Part of a small language model's weights.
Architecture: rotary positions, biases on query, key and value, untied embeddings.
Training: 293M tokens, 8951 steps.
Each number is 50 + 12 x the weight over its row's rms, rounded and kept within 0 to 99. Layers, rows and columns count from 0. The size before them is the row's rms in percent of the matrix's.

# down: layer 3 MLP down (transposed), 1536x384, rms 0.195, rows 600-635, columns 288-383
# up: layer 3 MLP up, 1536x384, rms 0.197, rows 601-636, columns 288-383
down600 106:58 47 42 48 46 59 43 62 40 60 60 54 69 31 56 71 41 40 36 43 65 35 37 63 65 37 56 38 58 64 51 55 62 50 46 43 63 39 50 42 59 26 38 40 53 50 54 61 54 43 78 47 58 64 46 41 53 47 63 34 76 54 37 46 53 36 22 44 50 57 65 47 55 40 57 49 51 58 34 38 70 48 61 54 49 49 48 41 52 55 46 77 41 63 37 56
up601 105:58 56 41 42 58 51 36 23 59 53 47 27 58 50 56 59 52 67 62 51 27 54 56 45 29 63 43 64 43 49 59 56 09 36 40 49 44 36 48 47 51 53 70 42 51 62 48 72 25 47 63 54 58 66 66 64 39 45 57 61 53 38 36 59 32 50 47 59 55 61 47 53 28 39 63 53 45 60 52 19 52 45 60 70 57 45 65 61 74 37 56 40 68 47 47 49
down601 104:54 60 60 49 46 30 63 43 50 59 41 46 44 32 50 41 07 58 30 55 64 37 48 42 48 37 46 60 37 58 40 46 28 52 75 42 52 60 43 39 40 31 47 58 61 64 61 59 62 57 46 52 49 67 56 86 56 52 27 66 48 43 42 43 36 57 56 59 33 33 31 37 34 26 29 37 32 37 66 44 55 49 55 56 73 47 53 52 52 52 67 36 49 35 47 50
up602 106:49 50 45 47 47 52 50 46 48 34 46 50 28 66 29 64 56 64 24 40 43 48 48 36 65 53 55 45 35 35 55 64 38 43 36 56 52 72 32 52 53 41 38 33 79 47 36 57 69 42 46 60 51 33 22 50 60 44 41 49 55 71 78 55 40 39 69 51 52 38 62 38 58 25 54 44 58 47 15 57 37 80 33 50 74 73 59 57 47 54 51 53 45 50 31 50
down602 101:50 80 66 58 37 43 37 47 40 36 45 35 27 47 38 50 66 53 68 50 62 34 36 67 52 58 40 33 40 46 58 50 73 68 39 54 64 40 59 40 72 35 35 41 31 52 34 67 50 61 71 51 60 46 30 63 50 37 53 67 47 37 56 40 42 58 48 57 70 59 63 35 37 60 54 62 43 63 49 64 63 66 27 45 53 55 59 67 53 51 47 52 50 42 29 63
up603 089:42 67 53 62 47 45 42 58 54 63 48 43 60 41 56 39 55 44 58 47 36 50 55 71 53 55 67 46 36 59 36 33 58 59 07 53 45 63 37 43 34 52 39 56 56 38 56 43 47 46 59 38 60 42 55 89 44 49 45 63 23 41 55 37 39 62 40 43 54 68 38 60 51 59 35 36 43 54 62 52 59 57 33 62 77 39 61 33 63 56 42 62 64 67 40 53
down603 104:61 47 28 63 59 43 51 61 43 57 62 43 56 37 52 62 61 68 49 56 52 29 53 59 54 35 40 44 63 55 39 63 73 56 47 47 32 38 41 40 46 43 47 64 41 59 41 39 80 54 28 48 46 63 54 62 56 38 57 59 50 35 42 53 49 66 45 49 36 37 35 61 59 50 53 59 42 45 68 49 51 61 49 35 46 42 32 61 76 70 46 46 38 57 51 77
up604 092:45 30 32 61 49 50 55 75 54 42 52 69 42 33 47 65 55 50 40 45 46 58 39 42 48 62 49 59 59 52 44 37 66 43 42 64 62 30 42 36 44 54 67 45 45 62 40 59 32 56 70 30 29 66 61 30 51 67 45 66 43 62 46 81 40 54 55 56 55 56 36 48 45 41 40 36 43 57 45 43 41 59 47 63 58 52 61 62 48 54 36 43 66 34 62 53
down604 097:58 49 35 49 27 50 70 32 64 62 47 37 70 49 45 43 54 73 62 40 73 39 25 63 45 32 63 63 44 51 56 36 41 70 57 40 63 53 38 59 52 63 52 42 53 47 45 38 70 54 27 56 62 42 43 47 36 32 45 49 52 73 28 50 55 45 49 46 38 36 31 42 60 65 55 72 40 65 63 68 50 59 52 72 50 33 30 40 63 64 40 28 50 43 52 89
up605 093:54 60 23 71 32 58 45 75 65 55 41 63 27 47 44 42 49 53 28 42 51 54 31 44 68 52 51 42 70 70 67 38 65 39 59 39 68 47 46 47 31 45 41 73 57 62 34 61 47 43 71 41 30 43 52 55 60 48 44 47 80 50 45 50 43 32 29 55 32 68 50 30 58 32 42 56 47 70 46 57 34 55 35 49 56 64 54 60 58 37 58 63 48 46 43 61
down605 093:50 62 53 59 48 41 62 64 47 59 42 44 74 37 32 39 40 53 51 65 39 58 57 91 41 68 51 41 24 50 63 46 76 44 59 34 52 50 56 31 36 45 34 46 45 60 30 56 48 41 58 59 59 50 57 57 57 56 35 55 40 59 34 49 56 39 35 34 53 60 81 44 53 55 34 47 48 64 31 41 38 55 46 62 60 48 17 47 58 68 49 53 61 54 60 47
up606 098:57 58 65 41 75 70 60 88 36 51 47 59 58 58 36 58 52 55 60 37 33 46 50 38 29 41 51 48 33 48 49 34 41 68 50 60 57 74 50 44 42 50 31 46 66 57 46 38 40 47 28 61 63 54 45 37 63 64 37 53 50 67 60 44 46 38 46 80 72 47 65 54 51 54 59 23 64 47 51 60 39 48 48 46 55 46 59 45 52 59 45 62 47 50 60 51
down606 106:71 48 52 68 46 54 34 56 30 58 43 47 50 55 49 38 41 57 68 59 49 45 33 43 52 26 83 45 32 51 49 55 53 33 40 62 38 41 39 39 43 29 54 31 52 45 48 32 17 66 47 54 55 43 28 56 49 34 34 49 57 47 51 43 48 20 51 73 59 50 75 52 57 54 51 53 29 35 52 78 48 52 58 43 46 77 36 30 44 62 59 36 47 45 71 24
up607 026:44 46 46 54 59 50 59 47 45 40 49 46 25 59 58 68 25 36 42 38 40 63 55 32 58 61 39 48 64 83 60 43 52 61 47 70 54 59 35 33 58 61 49 54 57 51 50 49 40 54 65 46 55 41 45 45 65 65 54 37 39 45 46 67 63 58 77 42 36 38 59 65 68 33 41 27 41 48 38 50 41 54 60 65 31 50 60 57 56 44 56 65 60 68 48 43
down607 043:61 43 54 61 59 46 55 37 65 36 38 38 42 57 29 39 77 55 45 58 47 56 59 51 74 50 44 67 54 38 34 49 20 41 58 56 51 24 64 57 59 62 59 55 55 53 35 48 76 52 55 55 34 43 61 47 56 51 37 57 54 46 72 67 56 59 32 54 65 39 45 52 44 55 61 50 42 45 57 50 34 55 38 62 51 51 56 48 47 71 43 44 51 58 54 39
up608 108:45 45 46 47 50 39 55 54 45 27 55 54 19 51 52 54 22 47 76 42 64 62 39 66 51 65 55 59 55 40 64 39 49 36 33 39 38 70 71 66 32 65 45 55 54 77 46 56 57 63 65 47 53 50 55 57 53 51 61 63 49 20 52 61 55 30 30 33 59 50 54 47 42 55 60 54 38 59 70 57 43 62 62 44 66 47 44 34 48 58 58 40 30 54 63 52
down608 101:43 62 75 46 52 37 44 31 45 43 40 36 45 29 48 43 48 36 46 42 42 53 40 60 30 41 49 61 39 31 56 69 39 40 49 47 56 56 58 34 57 45 32 67 55 39 44 52 50 51 52 48 64 58 48 57 35 34 52 42 61 32 55 30 56 50 25 39 38 49 46 55 43 54 36 66 48 59 27 57 62 47 43 59 62 48 39 55 64 39 33 40 41 56 54 65
up609 115:58 36 43 60 58 39 35 53 45 49 42 44 64 53 65 39 74 30 45 46 52 72 57 53 59 56 57 47 58 59 53 61 33 46 57 61 40 39 25 46 54 57 61 18 68 14 57 54 64 60 55 47 51 44 64 46 55 77 51 43 66 66 31 52 50 49 38 88 49 53 53 53 35 35 66 54 66 41 65 51 64 64 60 39 34 35 56 49 47 44 45 59 42 53 53 64
down609 110:50 47 48 46 75 58 43 58 60 53 48 73 53 44 53 67 57 40 39 31 72 59 37 46 43 28 49 43 28 29 46 46 75 55 40 43 58 48 36 60 55 51 44 61 68 57 51 39 56 36 45 48 39 47 37 53 44 60 51 33 39 41 73 53 74 49 68 54 46 55 31 55 51 64 38 61 64 26 43 48 27 43 61 48 52 55 40 48 77 53 39 72 36 57 49 44
up610 107:44 58 40 57 35 48 59 46 51 32 38 37 40 41 37 65 28 43 54 46 47 53 56 47 42 60 66 62 64 49 47 48 29 67 51 67 33 41 30 54 36 38 55 40 57 66 63 59 61 54 35 63 49 59 44 63 48 53 43 59 46 33 51 39 58 40 34 36 54 65 48 41 58 51 58 60 46 45 50 42 60 24 82 44 52 46 70 67 34 47 72 59 50 47 54 56
down610 105:51 60 44 72 38 59 24 46 43 51 60 51 58 50 69 47 50 47 35 47 49 55 60 75 52 48 52 58 51 64 57 37 54 74 50 36 37 59 71 63 31 57 62 42 55 40 52 30 30 40 39 26 53 47 57 45 47 42 35 62 58 28 52 58 27 30 52 66 29 65 61 19 40 62 57 41 34 58 27 42 45 50 49 43 58 48 32 48 48 55 52 62 13 43 46 24
up611 099:38 58 46 47 46 39 28 46 50 71 38 56 44 51 38 49 42 62 59 39 53 37 51 42 49 93 48 76 55 36 26 53 55 59 67 33 51 31 52 51 52 28 51 45 31 54 74 45 45 42 50 40 41 51 36 43 59 57 67 53 56 14 25 59 63 40 52 73 44 48 39 40 49 62 73 36 62 53 46 35 51 50 49 32 31 45 47 36 37 57 54 59 70 71 51 60
down611 102:35 73 64 51 51 20 59 39 46 56 47 48 48 30 46 43 27 37 46 47 54 29 33 49 72 43 63 44 43 41 47 51 50 49 58 31 58 61 46 32 69 37 50 48 34 50 41 43 58 29 45 59 51 57 46 28 56 63 40 37 40 68 33 67 50 56 62 51 56 61 31 48 37 49 45 57 64 46 44 35 64 43 44 36 64 47 23 37 49 60 34 40 52 52 50 46
up612 097:27 49 47 49 54 22 48 44 49 69 56 52 62 37 41 41 62 45 77 46 54 29 52 48 45 65 62 53 50 59 44 53 41 55 60 68 49 60 33 63 55 50 53 78 71 66 53 58 58 55 50 67 42 48 61 26 62 51 38 41 63 52 75 45 48 63 63 40 54 38 33 55 52 42 51 58 55 53 43 43 56 65 22 57 56 55 36 33 48 34 38 38 40 54 61 47
down612 098:42 48 47 64 52 33 49 69 41 31 60 55 41 76 59 25 57 43 40 46 65 48 47 45 58 52 42 55 49 63 69 40 25 71 68 59 34 47 39 43 52 71 49 56 69 45 65 44 70 37 53 50 20 55 52 29 55 58 42 41 51 46 32 32 75 57 54 54 24 41 57 46 66 39 58 59 39 45 54 59 38 48 40 42 69 36 48 52 69 55 54 68 59 52 45 68
up613 097:60 48 61 36 60 66 62 41 67 36 49 47 43 44 64 68 70 51 55 50 48 67 47 46 60 25 77 26 47 61 62 76 51 66 41 34 52 60 43 28 53 50 86 44 50 27 71 50 46 55 74 29 80 28 40 37 60 71 43 53 51 53 37 48 32 42 61 33 54 65 51 50 62 70 35 44 70 41 41 50 34 39 35 34 54 50 50 31 59 48 64 59 54 37 57 53
down613 104:61 67 52 60 30 46 53 56 52 45 53 70 71 47 38 36 49 81 52 64 55 64 57 56 40 71 33 46 44 60 74 31 48 62 52 50 47 53 39 44 40 60 37 48 73 79 32 34 56 52 37 43 39 57 33 78 56 59 32 70 40 38 43 43 50 71 38 49 47 33 62 69 50 31 64 63 35 38 60 26 47 51 52 75 60 31 37 69 38 40 68 45 18 50 31 67
up614 107:62 49 52 38 37 62 60 83 47 55 40 47 34 44 39 48 51 53 49 47 49 39 53 38 52 57 56 37 47 58 44 28 31 51 46 65 59 44 44 39 67 43 44 35 58 58 33 50 74 69 57 70 42 33 32 28 41 39 52 44 55 49 47 52 75 65 41 50 73 70 49 40 50 46 43 70 46 49 54 30 63 39 55 37 51 44 40 20 57 47 61 60 47 59 71 58
down614 100:43 56 41 32 59 59 40 37 55 49 57 54 43 44 50 43 81 65 65 54 47 46 45 53 35 53 43 62 36 68 51 63 43 39 45 53 37 37 52 63 60 40 39 46 29 19 54 64 50 27 35 54 64 47 73 30 34 43 50 47 75 48 47 32 55 49 53 46 48 57 48 61 50 51 62 55 40 42 46 56 39 53 66 46 51 56 42 61 48 57 24 31 67 73 29 54
up615 108:32 67 40 42 68 58 58 53 68 57 49 63 72 60 45 55 39 23 63 46 42 48 51 50 58 48 48 44 28 67 43 41 39 62 34 38 74 59 34 28 52 36 51 53 60 55 52 54 40 77 27 44 60 65 43 35 36 47 64 55 65 53 37 33 63 35 63 64 54 46 49 61 43 50 49 62 65 45 49 37 70 51 66 65 55 34 53 67 29 48 68 56 49 42 61 80
down615 100:40 43 60 66 55 61 34 51 38 49 64 58 47 51 39 55 71 33 64 47 34 47 49 35 48 35 63 49 56 50 50 26 39 60 51 52 57 67 52 52 43 43 37 37 35 47 34 35 54 51 52 39 36 53 23 45 48 45 58 51 66 43 35 77 46 56 42 68 52 50 66 32 67 60 64 52 67 67 45 30 50 31 30 58 37 50 12 62 60 34 63 25 43 55 69 36
up616 087:55 61 68 34 37 41 36 64 81 31 58 31 68 37 52 40 59 38 46 50 50 40 48 55 61 80 35 34 57 59 55 46 52 64 43 59 50 67 37 48 46 45 33 51 66 59 51 31 75 45 70 44 52 61 32 32 48 43 50 78 43 60 80 38 31 61 52 49 40 36 57 62 40 48 41 32 41 34 41 49 45 44 43 68 56 62 27 69 70 63 59 62 55 59 68 40
down616 098:63 35 48 40 53 34 58 39 52 65 51 33 42 45 62 65 73 41 46 50 27 38 51 44 58 62 60 30 51 56 32 66 45 39 63 31 45 53 64 55 43 71 59 72 32 27 56 44 31 59 61 73 40 44 68 53 53 69 60 45 60 47 32 54 59 45 53 49 45 48 64 49 26 38 27 29 71 55 49 81 60 53 59 38 66 53 45 17 64 57 53 55 42 57 51 60
up617 109:68 59 40 54 25 28 18 34 34 51 62 52 42 64 49 67 38 46 37 05 74 54 36 58 52 39 52 42 62 65 24 32 55 36 36 54 36 26 64 39 55 59 47 51 54 22 62 32 53 61 55 39 43 63 58 39 38 61 40 57 41 67 33 42 51 55 44 63 48 45 49 48 45 65 45 26 37 42 44 64 40 67 47 40 68 36 52 59 76 35 36 45 68 68 70 48
down617 103:31 65 62 48 58 49 45 50 74 47 45 53 38 36 43 67 43 66 61 66 58 53 39 57 63 44 42 54 50 48 36 50 47 62 42 27 78 56 64 59 68 54 68 40 64 56 56 49 51 37 45 47 44 35 49 40 83 57 41 48 51 54 55 56 57 44 55 35 42 61 64 59 44 49 53 57 55 39 47 68 53 22 37 65 45 28 48 61 35 45 54 54 52 54 48 60
up618 107:43 35 67 48 28 73 44 58 62 39 44 38 21 45 29 53 58 57 62 52 53 62 51 37 73 28 58 62 35 48 23 42 41 46 58 45 46 56 61 47 67 41 43 44 45 66 43 32 32 73 59 38 34 47 63 53 47 57 71 28 52 22 49 23 55 54 64 49 36 41 42 47 52 50 54 46 52 36 38 40 39 53 61 63 47 60 58 35 68 21 60 54 55 66 42 72
down618 102:46 59 34 58 48 41 36 59 60 57 52 42 50 55 32 44 63 52 67 53 36 46 35 65 44 66 36 38 61 53 55 84 52 42 68 58 33 48 36 62 48 47 07 60 49 56 38 43 49 68 63 45 56 45 57 42 57 52 58 45 75 34 67 52 41 42 50 37 44 51 21 37 37 48 45 40 39 67 45 39 54 44 70 47 57 56 53 47 28 45 32 51 46 63 49 47
up619 110:52 39 37 40 46 54 59 42 44 59 52 31 39 69 51 56 62 65 57 37 23 50 58 43 45 62 66 42 38 58 35 53 41 56 49 45 53 65 61 45 59 78 25 47 34 46 51 47 34 30 56 70 59 81 44 46 17 55 43 51 68 46 70 56 46 54 48 43 62 35 40 34 37 55 48 48 53 65 38 47 31 68 53 27 49 52 29 55 44 45 95 53 35 17 48 50
down619 108:54 45 50 77 66 56 55 28 37 54 58 49 44 65 45 43 59 63 37 44 46 43 63 60 61 57 39 49 45 60 36 41 63 71 61 77 42 58 35 66 50 59 40 47 46 32 54 56 44 63 54 57 40 23 53 53 44 31 43 37 68 55 55 41 56 66 23 46 46 55 47 48 56 25 45 44 27 34 31 64 53 41 51 45 38 63 38 60 40 64 68 43 48 52 56 34
up620 093:46 50 42 56 20 70 40 70 35 62 70 48 30 33 52 59 47 34 51 53 53 50 48 55 71 48 46 39 30 40 57 57 43 53 65 33 53 54 49 49 57 45 29 57 53 72 58 40 49 67 40 62 30 65 43 48 60 68 69 42 65 70 52 59 38 38 55 47 53 29 26 46 39 41 44 40 36 51 28 65 34 59 52 49 36 40 65 18 43 42 59 48 48 33 56 52
down620 103:68 53 53 38 54 60 34 54 58 75 42 73 53 45 38 41 36 49 62 57 47 53 61 56 62 73 56 47 59 37 36 46 70 57 43 35 51 57 62 52 61 63 39 22 45 45 50 52 33 50 48 50 40 53 49 43 45 51 43 67 51 41 81 40 24 42 48 71 45 57 44 24 58 33 67 52 39 64 60 33 41 54 37 57 63 43 42 46 54 67 54 26 47 46 46 51
up621 105:30 63 52 65 47 70 66 38 46 46 38 63 34 63 14 54 57 46 49 52 48 77 47 50 58 48 48 41 39 49 28 38 44 41 42 41 44 60 38 17 54 52 66 65 56 62 42 44 68 43 47 62 36 73 41 54 55 71 75 60 22 51 71 59 48 50 75 57 43 65 25 74 45 72 57 57 37 47 34 46 37 71 43 49 46 53 63 35 44 35 51 50 65 47 57 38
down621 108:58 60 59 55 60 53 82 28 50 45 42 50 68 33 32 66 46 53 46 52 54 63 52 67 47 55 42 54 33 39 44 67 62 21 55 36 44 40 64 57 76 44 43 59 48 53 57 52 50 58 38 35 20 44 56 58 53 62 58 37 43 48 64 38 64 46 59 67 28 52 45 70 63 56 44 81 33 65 61 44 28 41 82 42 53 62 63 51 52 29 54 42 30 51 46 76
up622 109:63 53 36 64 40 60 37 56 66 43 57 65 38 54 27 60 42 53 49 57 31 50 42 59 53 43 57 42 44 47 45 67 50 54 56 62 67 45 30 24 18 72 32 53 32 78 37 48 57 52 69 51 35 43 53 69 49 41 45 53 48 58 70 53 67 19 31 44 67 57 54 63 61 52 25 64 38 51 51 64 24 47 31 46 40 46 54 53 37 41 60 46 48 52 58 56
down622 108:39 40 75 57 69 64 54 47 59 73 73 51 47 40 55 54 48 42 50 38 46 41 38 53 47 59 62 62 53 46 31 57 79 45 57 42 51 35 31 37 57 60 42 68 44 58 50 35 51 17 48 33 60 44 49 44 36 25 25 43 51 48 61 55 53 58 27 49 46 21 44 38 39 49 50 25 63 50 46 59 51 65 38 30 72 42 56 61 52 51 52 62 35 51 58 56
up623 102:54 68 25 48 54 52 67 53 48 65 65 77 60 67 56 51 70 45 70 55 62 48 44 40 43 75 58 27 42 56 69 76 51 39 67 40 54 33 39 52 57 55 55 43 54 47 44 45 41 32 60 42 52 46 50 42 45 48 29 46 36 35 16 38 54 60 55 62 54 59 66 52 61 46 50 28 45 31 49 24 41 56 55 53 42 70 65 46 47 49 58 44 57 54 53 43
down623 108:44 54 48 44 44 46 50 47 50 72 55 34 76 60 58 29 33 52 48 59 36 29 39 46 87 46 54 52 45 63 51 61 69 40 47 55 56 45 54 63 83 38 38 59 67 43 37 37 30 38 45 37 51 46 42 25 51 41 51 30 33 46 40 63 35 46 71 62 55 60 65 52 41 43 40 33 65 45 54 48 62 64 35 46 56 51 49 38 33 36 43 33 50 55 73 34
up624 115:41 45 56 45 67 59 46 67 46 59 62 46 80 48 63 41 58 60 14 33 51 20 30 44 51 55 65 41 44 53 30 47 58 27 51 82 41 44 48 63 43 50 52 60 79 38 40 58 68 64 62 45 56 21 33 47 57 34 50 51 47 40 34 65 52 43 63 73 30 59 41 40 44 63 26 53 54 37 53 67 43 49 44 53 47 47 50 45 67 50 48 47 64 61 58 47
down624 115:46 27 60 60 35 81 58 34 27 57 55 44 37 40 37 59 57 64 33 49 64 30 58 39 40 26 62 39 72 40 57 46 48 61 60 65 27 55 56 30 18 46 48 58 40 38 38 59 62 54 62 48 45 44 32 73 54 54 45 47 35 58 66 41 51 53 91 47 70 55 68 29 47 51 53 59 62 34 33 53 57 50 60 43 54 38 43 50 40 59 36 17 35 69 55 46
up625 101:54 46 47 55 57 54 19 53 75 39 57 47 41 37 45 35 38 46 46 41 35 47 24 52 59 56 68 53 36 63 44 57 56 61 32 43 47 39 48 41 38 44 34 48 37 46 31 39 52 43 61 35 54 46 60 51 43 53 37 49 47 42 71 56 70 46 59 57 61 31 47 85 60 55 63 59 60 63 61 61 45 50 54 40 39 50 45 37 40 25 43 44 47 63 84 66
down625 101:29 34 44 45 58 33 70 59 35 57 41 56 63 39 83 45 48 45 62 35 63 54 38 48 41 64 44 50 56 48 58 39 80 56 63 37 45 49 63 54 66 70 53 40 41 30 50 41 75 40 15 41 64 50 41 41 60 35 41 46 43 60 40 31 29 44 31 39 47 47 60 65 44 51 42 60 50 71 61 60 36 66 37 47 65 46 66 57 40 54 39 34 43 46 40 67
up626 105:47 66 55 56 69 59 29 49 61 43 51 67 56 53 73 54 33 52 53 75 42 60 46 64 58 61 59 52 61 35 24 51 43 43 47 46 51 60 32 53 22 50 61 71 58 50 65 56 66 56 44 24 62 60 38 64 39 59 65 57 54 45 49 72 45 68 37 39 65 74 43 53 53 58 57 37 73 75 48 58 47 45 47 56 41 60 60 63 54 36 47 84 39 39 52 51
down626 108:58 59 38 43 55 52 52 51 60 65 33 54 49 58 45 37 40 60 48 51 47 52 42 59 55 56 34 36 61 45 50 57 59 53 68 16 63 43 65 49 56 56 58 63 57 34 34 33 47 58 56 60 49 32 56 43 59 50 52 47 39 43 44 58 45 57 49 31 53 45 72 38 67 51 71 49 59 59 44 50 74 45 54 59 52 44 38 47 57 47 48 49 52 43 40 48
up627 111:55 53 54 77 38 69 51 32 40 77 56 52 43 43 40 43 60 51 56 37 45 59 73 65 38 58 43 60 42 53 53 61 52 73 51 44 40 39 53 73 64 70 49 53 35 29 75 46 39 60 48 74 72 50 52 56 36 39 45 65 36 64 38 64 46 51 34 65 53 52 54 52 44 62 42 55 51 41 54 24 34 47 44 59 59 44 58 54 41 46 52 40 29 40 42 61
down627 114:46 61 38 41 70 54 64 32 41 50 64 52 43 39 53 64 40 43 58 38 63 62 48 41 47 56 49 44 40 43 43 61 52 19 40 34 58 55 57 48 28 52 50 48 47 33 54 41 39 44 51 39 54 57 50 71 55 41 50 57 61 81 42 36 52 41 52 74 43 38 47 58 30 36 57 64 55 38 73 48 51 31 42 34 32 39 47 48 49 63 36 24 52 43 49 48
up628 113:73 62 53 56 37 52 53 47 36 45 62 36 51 62 38 54 48 64 53 44 57 36 51 53 64 55 67 59 50 63 65 37 41 59 69 51 41 47 51 42 62 41 51 29 72 64 53 49 46 43 47 34 39 47 60 45 70 50 66 59 53 63 49 56 55 66 50 43 58 48 58 47 65 46 40 27 57 60 58 46 22 60 53 49 52 55 46 39 51 47 56 71 41 61 38 52
down628 106:39 53 52 47 63 47 28 55 23 58 26 44 64 28 49 42 63 35 35 56 56 63 63 37 35 54 45 57 37 53 69 36 40 46 28 54 77 63 67 55 50 57 63 64 32 58 63 41 59 56 48 21 63 52 68 37 49 42 60 43 58 72 61 43 56 59 41 67 46 69 48 65 52 73 58 52 50 43 51 64 44 57 45 38 43 60 64 48 59 67 32 70 67 45 51 62
up629 110:63 67 55 43 56 40 50 39 59 31 54 51 81 56 54 59 73 46 58 31 15 48 70 55 58 49 65 48 71 42 77 44 65 37 51 59 55 37 41 70 51 44 54 37 33 52 38 66 60 48 71 59 52 37 49 64 48 35 54 32 55 33 70 40 69 45 28 59 38 18 32 45 50 52 37 50 65 43 46 33 65 54 63 34 65 48 53 21 30 42 49 63 57 38 73 45
down629 106:29 58 36 30 51 51 66 50 55 34 73 38 52 41 52 58 49 52 49 40 47 44 38 22 63 28 58 66 49 56 41 48 72 62 32 62 40 39 45 58 50 67 67 67 44 48 26 31 62 42 60 42 53 62 43 30 48 44 62 42 71 50 54 43 65 48 51 61 52 32 60 54 52 61 34 51 62 65 41 56 41 58 30 52 43 61 36 66 37 46 30 39 58 53 46 35
up630 095:30 59 52 43 50 50 44 52 48 43 46 50 57 48 49 39 51 61 43 40 32 38 54 46 59 31 45 34 50 84 40 42 67 49 57 61 48 47 59 69 59 42 47 48 30 51 25 62 40 35 49 55 53 62 35 48 60 50 56 77 84 48 53 55 53 54 60 82 36 57 36 52 39 45 50 52 54 39 70 47 55 53 32 81 63 57 49 49 53 56 67 56 47 62 55 46
down630 100:50 44 68 73 27 56 47 36 65 79 39 36 51 39 40 44 50 35 51 65 48 55 63 52 40 42 43 57 42 57 55 57 64 79 46 37 48 90 58 67 60 54 33 74 51 60 44 43 43 34 63 59 61 50 50 55 51 60 27 44 51 47 48 61 41 55 65 54 55 44 61 61 69 56 35 46 43 47 68 60 43 24 41 50 61 60 50 55 63 45 65 59 33 65 53 47
up631 099:31 44 66 43 36 36 64 40 26 53 63 53 51 68 73 47 58 60 67 50 45 59 26 65 43 55 38 59 48 63 49 62 36 36 51 43 69 50 46 67 48 59 39 54 58 37 57 43 40 33 42 43 52 40 64 52 47 80 33 53 67 67 39 47 41 35 43 60 69 55 33 66 68 35 38 41 50 66 45 53 64 78 52 67 46 52 61 41 62 42 60 37 57 53 49 50
down631 100:61 54 42 49 59 48 54 40 38 53 50 46 45 46 28 38 45 60 48 72 74 77 31 57 50 64 59 57 53 54 66 52 47 44 41 53 71 47 75 59 53 29 56 63 33 26 55 65 32 52 40 64 49 45 47 36 59 47 32 42 67 50 38 61 76 45 37 38 66 53 58 33 25 41 49 47 60 89 26 43 83 35 56 59 37 56 41 50 31 52 37 67 53 65 44 57
up632 094:44 45 29 35 26 42 63 49 65 38 54 36 49 72 35 59 42 51 56 70 47 57 52 52 47 60 46 48 48 52 56 58 54 52 44 39 53 81 31 52 42 52 49 49 49 54 56 33 78 55 53 48 48 40 69 68 55 74 60 76 42 56 56 55 39 31 44 54 47 38 46 47 55 63 49 43 34 63 33 38 30 42 62 39 43 32 39 28 54 45 33 47 53 40 34 33
down632 101:49 39 37 57 39 60 51 31 56 38 47 48 51 69 52 56 67 48 38 50 49 67 21 45 43 53 38 57 47 38 50 66 62 48 42 50 53 35 50 90 57 51 60 61 62 30 37 47 62 58 53 66 64 55 63 47 54 57 58 41 46 72 70 45 58 65 44 41 51 40 25 52 54 54 63 78 66 49 31 63 38 43 61 52 49 48 40 51 51 63 41 59 34 41 39 45
up633 102:44 59 49 69 53 54 47 41 52 37 65 34 57 50 38 50 49 54 27 53 41 56 44 62 29 67 19 59 38 44 56 53 43 44 63 54 50 61 47 29 54 48 38 36 47 72 61 60 50 66 30 49 53 31 69 56 30 41 58 64 66 63 51 47 41 48 78 37 45 47 51 38 65 63 49 62 60 44 36 62 47 43 63 49 49 23 51 66 46 51 33 50 46 62 75 50
down633 107:44 28 46 55 66 47 60 59 53 50 46 40 38 57 59 63 39 48 78 51 54 42 52 46 55 34 47 51 42 63 41 58 74 39 38 18 48 30 44 37 48 50 54 49 51 55 58 38 59 21 41 49 30 53 57 57 50 51 47 65 54 56 49 55 45 43 76 20 56 40 44 44 54 29 53 46 49 59 21 69 47 61 61 81 40 34 73 46 26 31 67 56 32 57 45 49
up634 106:80 58 38 55 34 72 60 54 40 58 70 55 46 63 70 69 62 55 72 28 76 51 43 55 65 48 37 42 41 42 54 59 35 51 45 60 45 39 41 51 50 59 41 33 51 41 60 68 70 54 26 41 63 55 43 42 57 60 37 56 47 35 31 34 35 44 50 56 53 45 51 43 48 65 69 59 35 65 30 49 42 53 53 68 37 37 61 53 49 53 51 67 38 51 63 56
down634 102:42 53 42 65 54 65 40 46 57 38 60 29 35 70 25 41 38 56 52 37 40 52 59 27 80 50 66 66 56 41 27 50 74 56 31 59 47 52 55 68 53 57 58 49 39 57 47 72 35 32 54 40 64 47 91 44 55 22 37 51 39 35 65 42 49 53 53 47 67 68 61 42 44 57 44 60 53 68 45 65 35 43 51 48 28 49 48 65 41 50 50 50 69 36 46 62
up635 128:42 47 43 49 65 52 20 43 54 40 62 47 62 75 34 60 59 46 63 43 40 49 54 37 46 34 47 47 46 36 54 81 17 44 71 51 54 72 64 58 46 46 39 51 41 60 40 47 58 52 49 58 56 33 29 50 46 60 43 61 68 74 76 48 62 52 52 40 51 49 48 76 48 52 49 43 59 60 76 58 39 41 32 49 38 63 37 36 46 25 51 52 48 58 53 33
down635 115:66 20 60 38 42 56 49 47 40 53 28 60 44 25 50 32 46 64 39 53 55 49 42 42 55 31 39 60 67 60 52 61 35 39 48 52 54 51 27 59 63 44 54 58 50 44 52 63 20 55 49 54 75 43 48 51 52 42 40 26 48 41 18 67 33 45 56 71 57 65 26 50 47 28 49 31 26 54 66 48 43 72 37 47 55 29 48 38 38 61 63 49 46 44 59 27
up636 111:32 55 43 28 50 43 59 54 66 59 42 57 49 48 30 65 31 35 47 41 47 45 50 71 74 56 47 49 49 46 69 52 57 70 48 67 59 70 45 59 55 41 34 47 48 59 56 43 36 69 59 43 46 55 56 29 42 37 44 70 44 37 53 57 48 48 63 46 59 63 38 47 56 43 52 58 64 64 40 38 39 64 55 56 44 57 54 52 47 48 56 46 48 56 54 61